Part of a small language model's weights.
Size: 9 layers, width 320, 10 heads of 32, vocabulary 8192, 14.8M parameters.
Architecture: RMSNorm before each block, rotary positions, biases on query, key and value, embeddings untied during training, normalized queries and keys, local attention windows, gated attention, capped logits.
Each number is 500 + 25 x the weight over its row's rms, rounded and kept within 0 to 999. Layers, rows and columns count from 0. Numbers have three digits each. The size before them is the row's rms in percent of the matrix's.

# layer 4 MLP up, 1152x320, rms 0.0901, rows 154-194, columns 240-319
104:525495522505513517478543489511480470473498452469522462498521497489483499519483450450496525511495520497507470488491486463512477540510528470481504491500473489482492496510484503565525520529496525517498497493514532480482509476499479494500481506
100:520513496486483562485520522467466493514477458515519481475486488495510498493449545500532471446497522484545500509507459522472525507481482478508516513451494490471498490497490467533486544541516489526505498511533539526470467553514535506469533477
090:476505536489451489502520504505525489476478495540494517524486502512480489551508501466464490479462488515505459462503474507472499479478509497559532488495536473494501495496467522503502482465452475506495475511508473493469482471526503464543506539
103:480442495478459518481480525479512493466506509492514481489524497451520515492472490543480523528531510520521477514536467475509535480481474454492534478514539488482477534531484518521496489510473537512520522469542446501535518465515505478510483443
111:480487519511514475521513479518476512522499504490448487474504503513512519501510507472500493517510472461532456507493459451501502524451520483512504505505523476483475510491554487498463558505489509486488501449462563483537541463451478509570541489
091:545534546493483478515484504510538530515452465479465484514528498507504461541518503524505538489485524493482484483454504510479481509465486479506501488460507514495506516475536500498509520514527503494501528508506477530466537523488517523492446519
103:540526524492515522516463517442450495486477517477515521536506504478494512545446522523494485459556491493485499527503531463500479475480471476467499511494528507486499496512498466449425507508506484502493562489499496526443525562477480499510466482
102:502563505493479542491477507454484524554473513539498507530525468493469500525489514468484480496514514492536467489479497503478503503516522483510531507466503526460533474488463474466484478492461499550452505491519531510487524471478513479519474478
099:532512505483451459548484548509481490495527505497510524545485514478495527550465506472530515500507511504524528482511466488513532521468527533515519523479499541492518532509490516513520517515464510542472493495535530491541512460551501541490488516
091:502475484496494488494490477507509528488475504474475470487499511498461493504427476539518543538488500504466452480555470464499552487488531500506472510454505528488493508496510523470544535502539474477474484478512517527505513476510518488516500474
106:503522502486483529518493499487522474503470546476523485496477473510487487533494473446483477488573494437490478520524507483520517493484513437490502483521505486446496479528522480477478500480508519559521500478474487523493505485487530479504529478
100:497512454536478498470464505478510469518451512475487486510507513502488494511478482535500475517489475511515440463548537509452540511500473505497522484526505488497516533522488532498561474512493505482493518508523511448532522462507496467510525497
109:465470531552493488477496547535473518510501464509468521465501509528477484494512506554517505489498502487503439472473507535537518522485465522491500520480497491483478494531521489548506502516478487474516455487452516518477513495469499523535473477
095:526507469480482501536533467470523524549482518461454504509474479550536514523533526470488460509503516528474500522491516506511505509544494501521470474521515478499480498491482451483505491500511538508512508467467498493482503523509482503480529498
090:502507485495470508487470507485520497517512536514492488489529526504461468535544484520529502475537500479511501526513500519457532505489521481522495487514517507493491515469525494530515530540517498491528485499527467513492527492497532470476472495
098:496493502481484512444527498509506539476503501527529445486514529493514448448500435489511484501520523497511522526539460484528473498458469476531508477502514563462511538468525490533443477507501524504516514468521534514529523455472490504495479479
115:535490522498486531509503527429524476472457479481522505471497494523521490508473510533505508476513490498522445472530485449525550458516502517523485531499509551498462493547473479495519516493484510506457496506527508493521503472477522494462472509
102:460491494480500536488497478481492534488544493483515474489506488531522510513478505506503494526495462539511477505488492508533464508508503489478517527490423508488475507518492484527496524483523491508466507534488506480488484520512497519486516554
106:525465473488462526482483509487457501493499473480482491485525471475464492493511532532500501453503448498511511501493520486471524517492473529503494511501481498489502485519503557521541481524478454497454494444550535509492556489481531497539461495
100:473517500502502527482488481483436505517504471479468509496536551529506479462537502505521488451498506489512509517518523480553483525500487525490505491526491474444530548492478499487480495527476508562513512546496504518484514507562509481532507475
100:484536489515512528460532531519490487501516475507514495505495491466481534516472517463521500474513494465534503509471434489486493490508545517493495528505486545487523467477539478521496478505494462507520502470491529483514524467510444511492536476
080:498510523489482466527535505527514506467504466530489480481513524478514533516512466477493524526514452542496530492474492512481500509516514465499493460495496499489482522479491444478477523473511479457522519483546496530473539460514459541489534493
091:525532499498492523504522500518546502469520485541494528505511499507485482511557490508554457510491498484474535532458554502494503524503477486481500495497470493487475535490479492556524521524497493526516525521549518493493482515512510486498464513
095:479491491457476540522468527512508499500502494472516468491518502574504492496510499495489491555521545509527471511532454522489517499486495497570455467530509489490533485503468485531460460513523479526568496461480502532500514453492515478527513484
083:523519499488493491497519474468493521454520500498477549517465511487471513498492479479501469498531554476525465509506477529524506528508545466462500533500503514511482499476502533510528510530522522517500504494517497440494501482477503481520503519
100:514491504520492490511554467497494498492479509493535482459503491505498446516549461501507495452477503545477475483486506534485573481492463528509505512499511524502479525486489538567470495522486520504509496502500489525476545461570525518551511512
097:545511500478534487554513471468489512508492485476514499494505473527515486510487539542489545517526498468532544504491480490501533486520497494532488496458532508478458485478545500518508487494493495475462467454517492506514519519497492515513505513
094:448496516472524535507516483506486490489489494456498478529555469523493446503507454556501450519520489506484542499479498510498488510534439512517472475474493469504485494504512563528496514489511512484487483493526484488540529507528531499513504496
086:472476473473534489472513489480479487505473508491510510517534481465497443510498486517502492515482500508487494487460499550487519455487489521513480496463464515474505533473469512480453556505490466498476490481490477551498515499505460482487505529
099:476445474500510520495505532518455497475559516486508509473465455504529491517463489493457488471485485499486482505445507510534519499486478553501498514498474489463462524504488479527486494531480476459484497464552505524484528520522517506514452482
099:495496478503455530479479492460490476482500518480529489517498501476537457520502517534483505493479510491490479486501530548512510505482475513519485503469531500511518510520535555509531500500533561502463483497498503520490517506510501482507500497
109:505536487479494529490555576531526531540519516473534483512451507530519519494430517504523480490478507469468524486481512459518527461534534449529532486530468498508502506473531517496477518583516478497461465493534469512520487499507525487478520502
107:460474461504470514492547519468498482492473492525505500498526482518513490526502521487526509517486479502549511478470489572529499524450493468520456510411492484450493504525528543519539463500508499518519493460522500528498464509527461533530497483
106:511520524436487507481516541464469497495487514522476522423467498494479515542488511483531480495477511481483482512498515479514496516518500494501479511508506538466530528531488466506475494499518477522490544528556487472477467503530465519534527463
101:421522496505500516454498548438501515558513496509515537477501484495490518479497495487528503507518516516523457525505473530517468516483481465537499491465502492488501488473500504499504509481480490538474516511502465534481543486558512477509503516
100:536525522470473508550509491460484481531475525482505526509473483525446529506463487507509474506536515512549467488538503474506505500482491535553496496503475513490480478509460462451504503491479480499467427498468499471518505489476483523528511492
094:521519495444487522546523505529512450521518514493494487500470484525492518509469511526512522518540466508514520551529472490485484461489531544483474498482491447519508480482560491486461485551509485524519522493487470463536495477548524484497526483
087:512520510488473516447528524508533491508482520517513445492508531491467483507476469501530499511492482504501507495498498457486463485515478534533500504505529478518500515499517476479484508488454485514546496545529511440492466487541484510515508516
091:518551507487524503476488512502505495516481455478481456490553493499513482470535478454494505509551484486493496546483473450498521485542474457504493558484487521504452537501486523495461500529478519505461507460504498461504442486501463481508496534
103:476477511498506536562491479499502486528488478517500525526467443525518543483504523516526449515550515519524490479482513498533525476498489435490499521474550469467526521535455460514499510491455477510454507515494540517465471483442493477485525517
099:498503482491496520485505520449500521519482523479505475505504495502488527508512491523501496477531464548549498517495487477499540486525535478490497490482445481469511519485564516441495485486529492502519492516480481524474518483501467477566482513
# layer 4 MLP down (transposed), 1152x320, rms 0.0627, rows 154-193, columns 240-319
107:512522529491480515527538511478493510513463530501489515510488442457522516487489511528513455463505486493489459530524527470452513489466457509500518521500527487483525495494480544465481461512481497531493508490454471499497520506556444513565476521
104:509458492511482502508494512453488488490482492507468534484514489479518495510496506523501460526496512530507491502488504500528462524490515545501484492474445487473518524513474536502511511485546491498555534484467521490502520522518479498527574487
091:517499456525536543487466502459520484528507473455490510462539511514517486466511491486513538516497520518534525517497501512512502536524506523483508545498479535493513460511499511557513519526523533491509487509483500494504519525475517483493513509
115:494514487467493491534536521480516529483498528529489452527524489480531525486494515475522522516533473465506537492410470500507509457446454467494487488528492515495520467483491471508472523484501454487516477510497514523485518503526467501497491539
115:487550487501453483540516496517506452486518515517510476539492492521506503482480506534531510475523540497496481470486494519451538469504503491477483491517497479477507488533475478453484495530504492565494483494518447504513501494519501488503461507
092:494524471499525508499512529492470484485522529502534490484479507510450494477478480491451481520502499490555545520522475522516508512531514494523511535486514484530498498529517504504539507503501424495490471451481492470498485472526494481494505532
101:476508506466480478481506483527501514531506487523514465506457510471524514520488485484510502559458513541517503481499532545514503527494535495513500505488500481504494510489515485500532532479496508485535496522510507476539489465531569479532486482
104:462496515497493488513505541512486547537496470496496549472476485482485504529435500471504485508513504522505547514476474563511513478474470496490513471508516498494468512500493511494500494483498492462502487537530473545494506513466528511498512514
106:527472473526519508516524481477527505508443489541486486480567498523512487495499539508476494471509489481481486485490509502452490453522500483459499496508480510465537483510477493482518487481522510478496548512477478457436486523526514504523517506
091:496551551523498491516511544543498447520531535520547506515515512480528497531513519477521470509490521464531502457514566506524463495522491526512509465505515508520493516548511523519500469470497479486518506498525498501508526499516489480476518490
109:516518460527452456527482447494495484512492483495445495544468514522478528507486519537547519503463500497488495492542469480446505520518541505519520517538529473471517485474466489467494521523458549483502467523481477492524504479529520508486506477
100:508487534457511490466495445562517505509494444498464460540510500507494525555533529471478516496546453498524547487486493495518479461466518515518491522484505480476511492491517513490498525478516514486476504459523475493515497497481474482487499512
110:466541490519489513515513487454539444492510491496519514437514497489536480451473462496474483486505499513481511479515550510474450466468497515502506459523499515510502503508529523485521441501517528509515480488537505507542494527517492538514521488
091:507502523490528484495478536504483522491516514507505524473516503490472501492472470499501482512507477472525479478532498459481530532489454517489492469492499503493512507510525552551488518509460489472482488489485523490495477448498538536507508510
095:482503522429498507494533476510490482506527509502513478484515475491561466500459516499471484507503499476517468442428498464533489490475511477488495543519520481497505497517505470495474529465499491447478531509537491514487510522509474513465521489
104:508493522548543513524478544496507451509491518540512508499441490486510528501463537477508498497498526536500486476485527475484540475506577486511512503512515514504490509520547456509485497483480504499488483520451505452514509526523490521495498518
114:466488493509496509525548527477455468515481463498534505470498523492504513532546466509520496492489526508518493515499483469509515496534483480482473476509488532466479520553567488459475524527528484520491483468460506469476554512538489513497525504
097:520512467530471467493530484535465489458502531464469547508476522458510507519479468552471470441515499487519530483530512498528502536513483487502457524496518522539510490494504491505516488519470481478513506474517498534477481477510526502486464512
108:482507528443510493496531541491526489536469456477487500454447545496466523548478490494457500490492513480522473469506508531541516497503531522537510513516482490505499464485521533500544448494566493471513492516493513484531483456459473502481553471
100:534482506504547469492485479522482532510460531527488484483487485444483469487532493443518534551487479509490524521544490516459535472465505513515490524494487527495537494492498535465474494483495465478499483480471533466524477503442487484485516502
100:471474524499552494521519528516473515518506459514471535479495509557520534530521482484450470518534546511503491502562511528504485469512481527495498510542483472505506527490482518507489503467488501513499522501462490494512499477516496486518507500
081:494508482482504515516492545490476476516484527490505505499488463544464477507490506537460474525465540503509459523522512501469517562514490522519534517507500470517514536524490533515524491505484497505496522514433488484494488477460535483463482526
091:516477489480472479492490533523435548464490452442449438521450481463480499512450500509497561521505507518482478502517471511528506484490497508544523546533534520510505463443515459457506499495520488484493543497495494478507505505504487530518505540
102:540581498507494469481503498471511505488495484541521475490483483483471491508537507470501535474470448476457513483500577489538541479530534474501500538470474484507462474461484519474494505506486539457471484512507481444504509480514562476539505488
082:484508526530522499453478471491509445521513523522477472456525489511507507501512510477523504501474536522471520479469452486454512519478539553541501487501519492486507490509484457499517509463501458501507497494497502527507511498519485488468480504
098:482483461496502514488464552486532519499528460545509519556470527481521536484442531525502535537485495492525507507502499478518457519489505490500457478498520492500514496486539456458544493470529476500499500518504522498470482560453487514468497504
108:512480496508503481501464486485490473520506469505512516507506556493466484532474523488503532460499515489529519505484500535503503581474475477515526526491513523499488443500520488477518489511470491467488482511476486477471507507510490482517507496
097:538519499545481508464474511523525560497446509527508471474474509452474521492511522497494548534508524510493469539513488493454533516460528521530492504486527485499493498509484482511538477509478463529504485460473514567487475484494474518480493470
088:525495474497505526526500523491499530502532483508514511465501469525520511500522499502513519536492456481497481505543486481533459515523494472479465469494491465538503483468496500444508485499531505474492496450474487467498469508516493453483465511
097:493503510496473535551501487492512497518487531524524503521478500497519514487484501526499496527514487477473521499485490498497504508519535514484539497555487514535461522508492504542513462479513460544530536519520473485495513530555484516493550498
100:499506511502513471525469528486518533506458492507495480473475492518464514504470498505485533536493493518523516522517492489460509504497499483529492490495506508489493506529503518472525481508519432491470541520495481586494536501518465527497499510
107:495469512477496525559482498465483497470510506459550492511527523540494475582502521477478495504496463472511517514527512522565493508520492503467488500461478508490533484507497437495522466471497466519487481491503510470515523504469485450504507521
106:559494522479496462534547497528474485514530530475516486507490469488500509518495447517561466478495516522477525495466503500470480516489517470483483475504515468515520503465501515503497500506515517484485467482546470480504523479492528453511477498
100:501457528527518529490529465523481541493430492468500478538480493502494455521483497510523504496459519532529469511520496499507456482466519485444536517472450501508468444530476520550532516456506543528504487502477503517477550515497514528531526492
099:569473499449435511478496523503476497495486486491505492488499466477528465473474488495507491434514474502498505536458561521463494523473502530472482492499474473469474499522483519491482459514509489496598473491464514508464489516519502536533504521
093:487481479514509507492475496480505502477516466472448493499555499477497432503502514508555482470451510519491508510502478535490494517510518493478540478497454525527527529493518551483561493466509492540525540485513546516513465467489507494471466465
092:457504520534470513485513471495510507546475468494483528523474480468487489496474511498517482516524489487496493446535485466538508495531490519529531493528483505529539482558494534501498501517498466452493509521508522525493471495485496499504491529
093:465504482497558505518501519477519500521485470507497531477516498514512520505503512562494538508472536497529478493486525567501519522511455471475505491477504498460477458528508507476479477489496510478477493461485503480488480478525530487537496498
088:494494493511487495495517477472474515516524472508481503537461493453453453460532494516485469534483526513491496517517434551505447504485418467510500485510521510516501470477481510491506486507526503471503474498514504487510524563504541497482531552
104:505496497466453485484493546565507511522526553455486461506497505447488517500469520533476560474468473466476523481518489486499479509503519521516480488478484501496491482504540564500506537484469494504519482480528481464524555529559503504523494493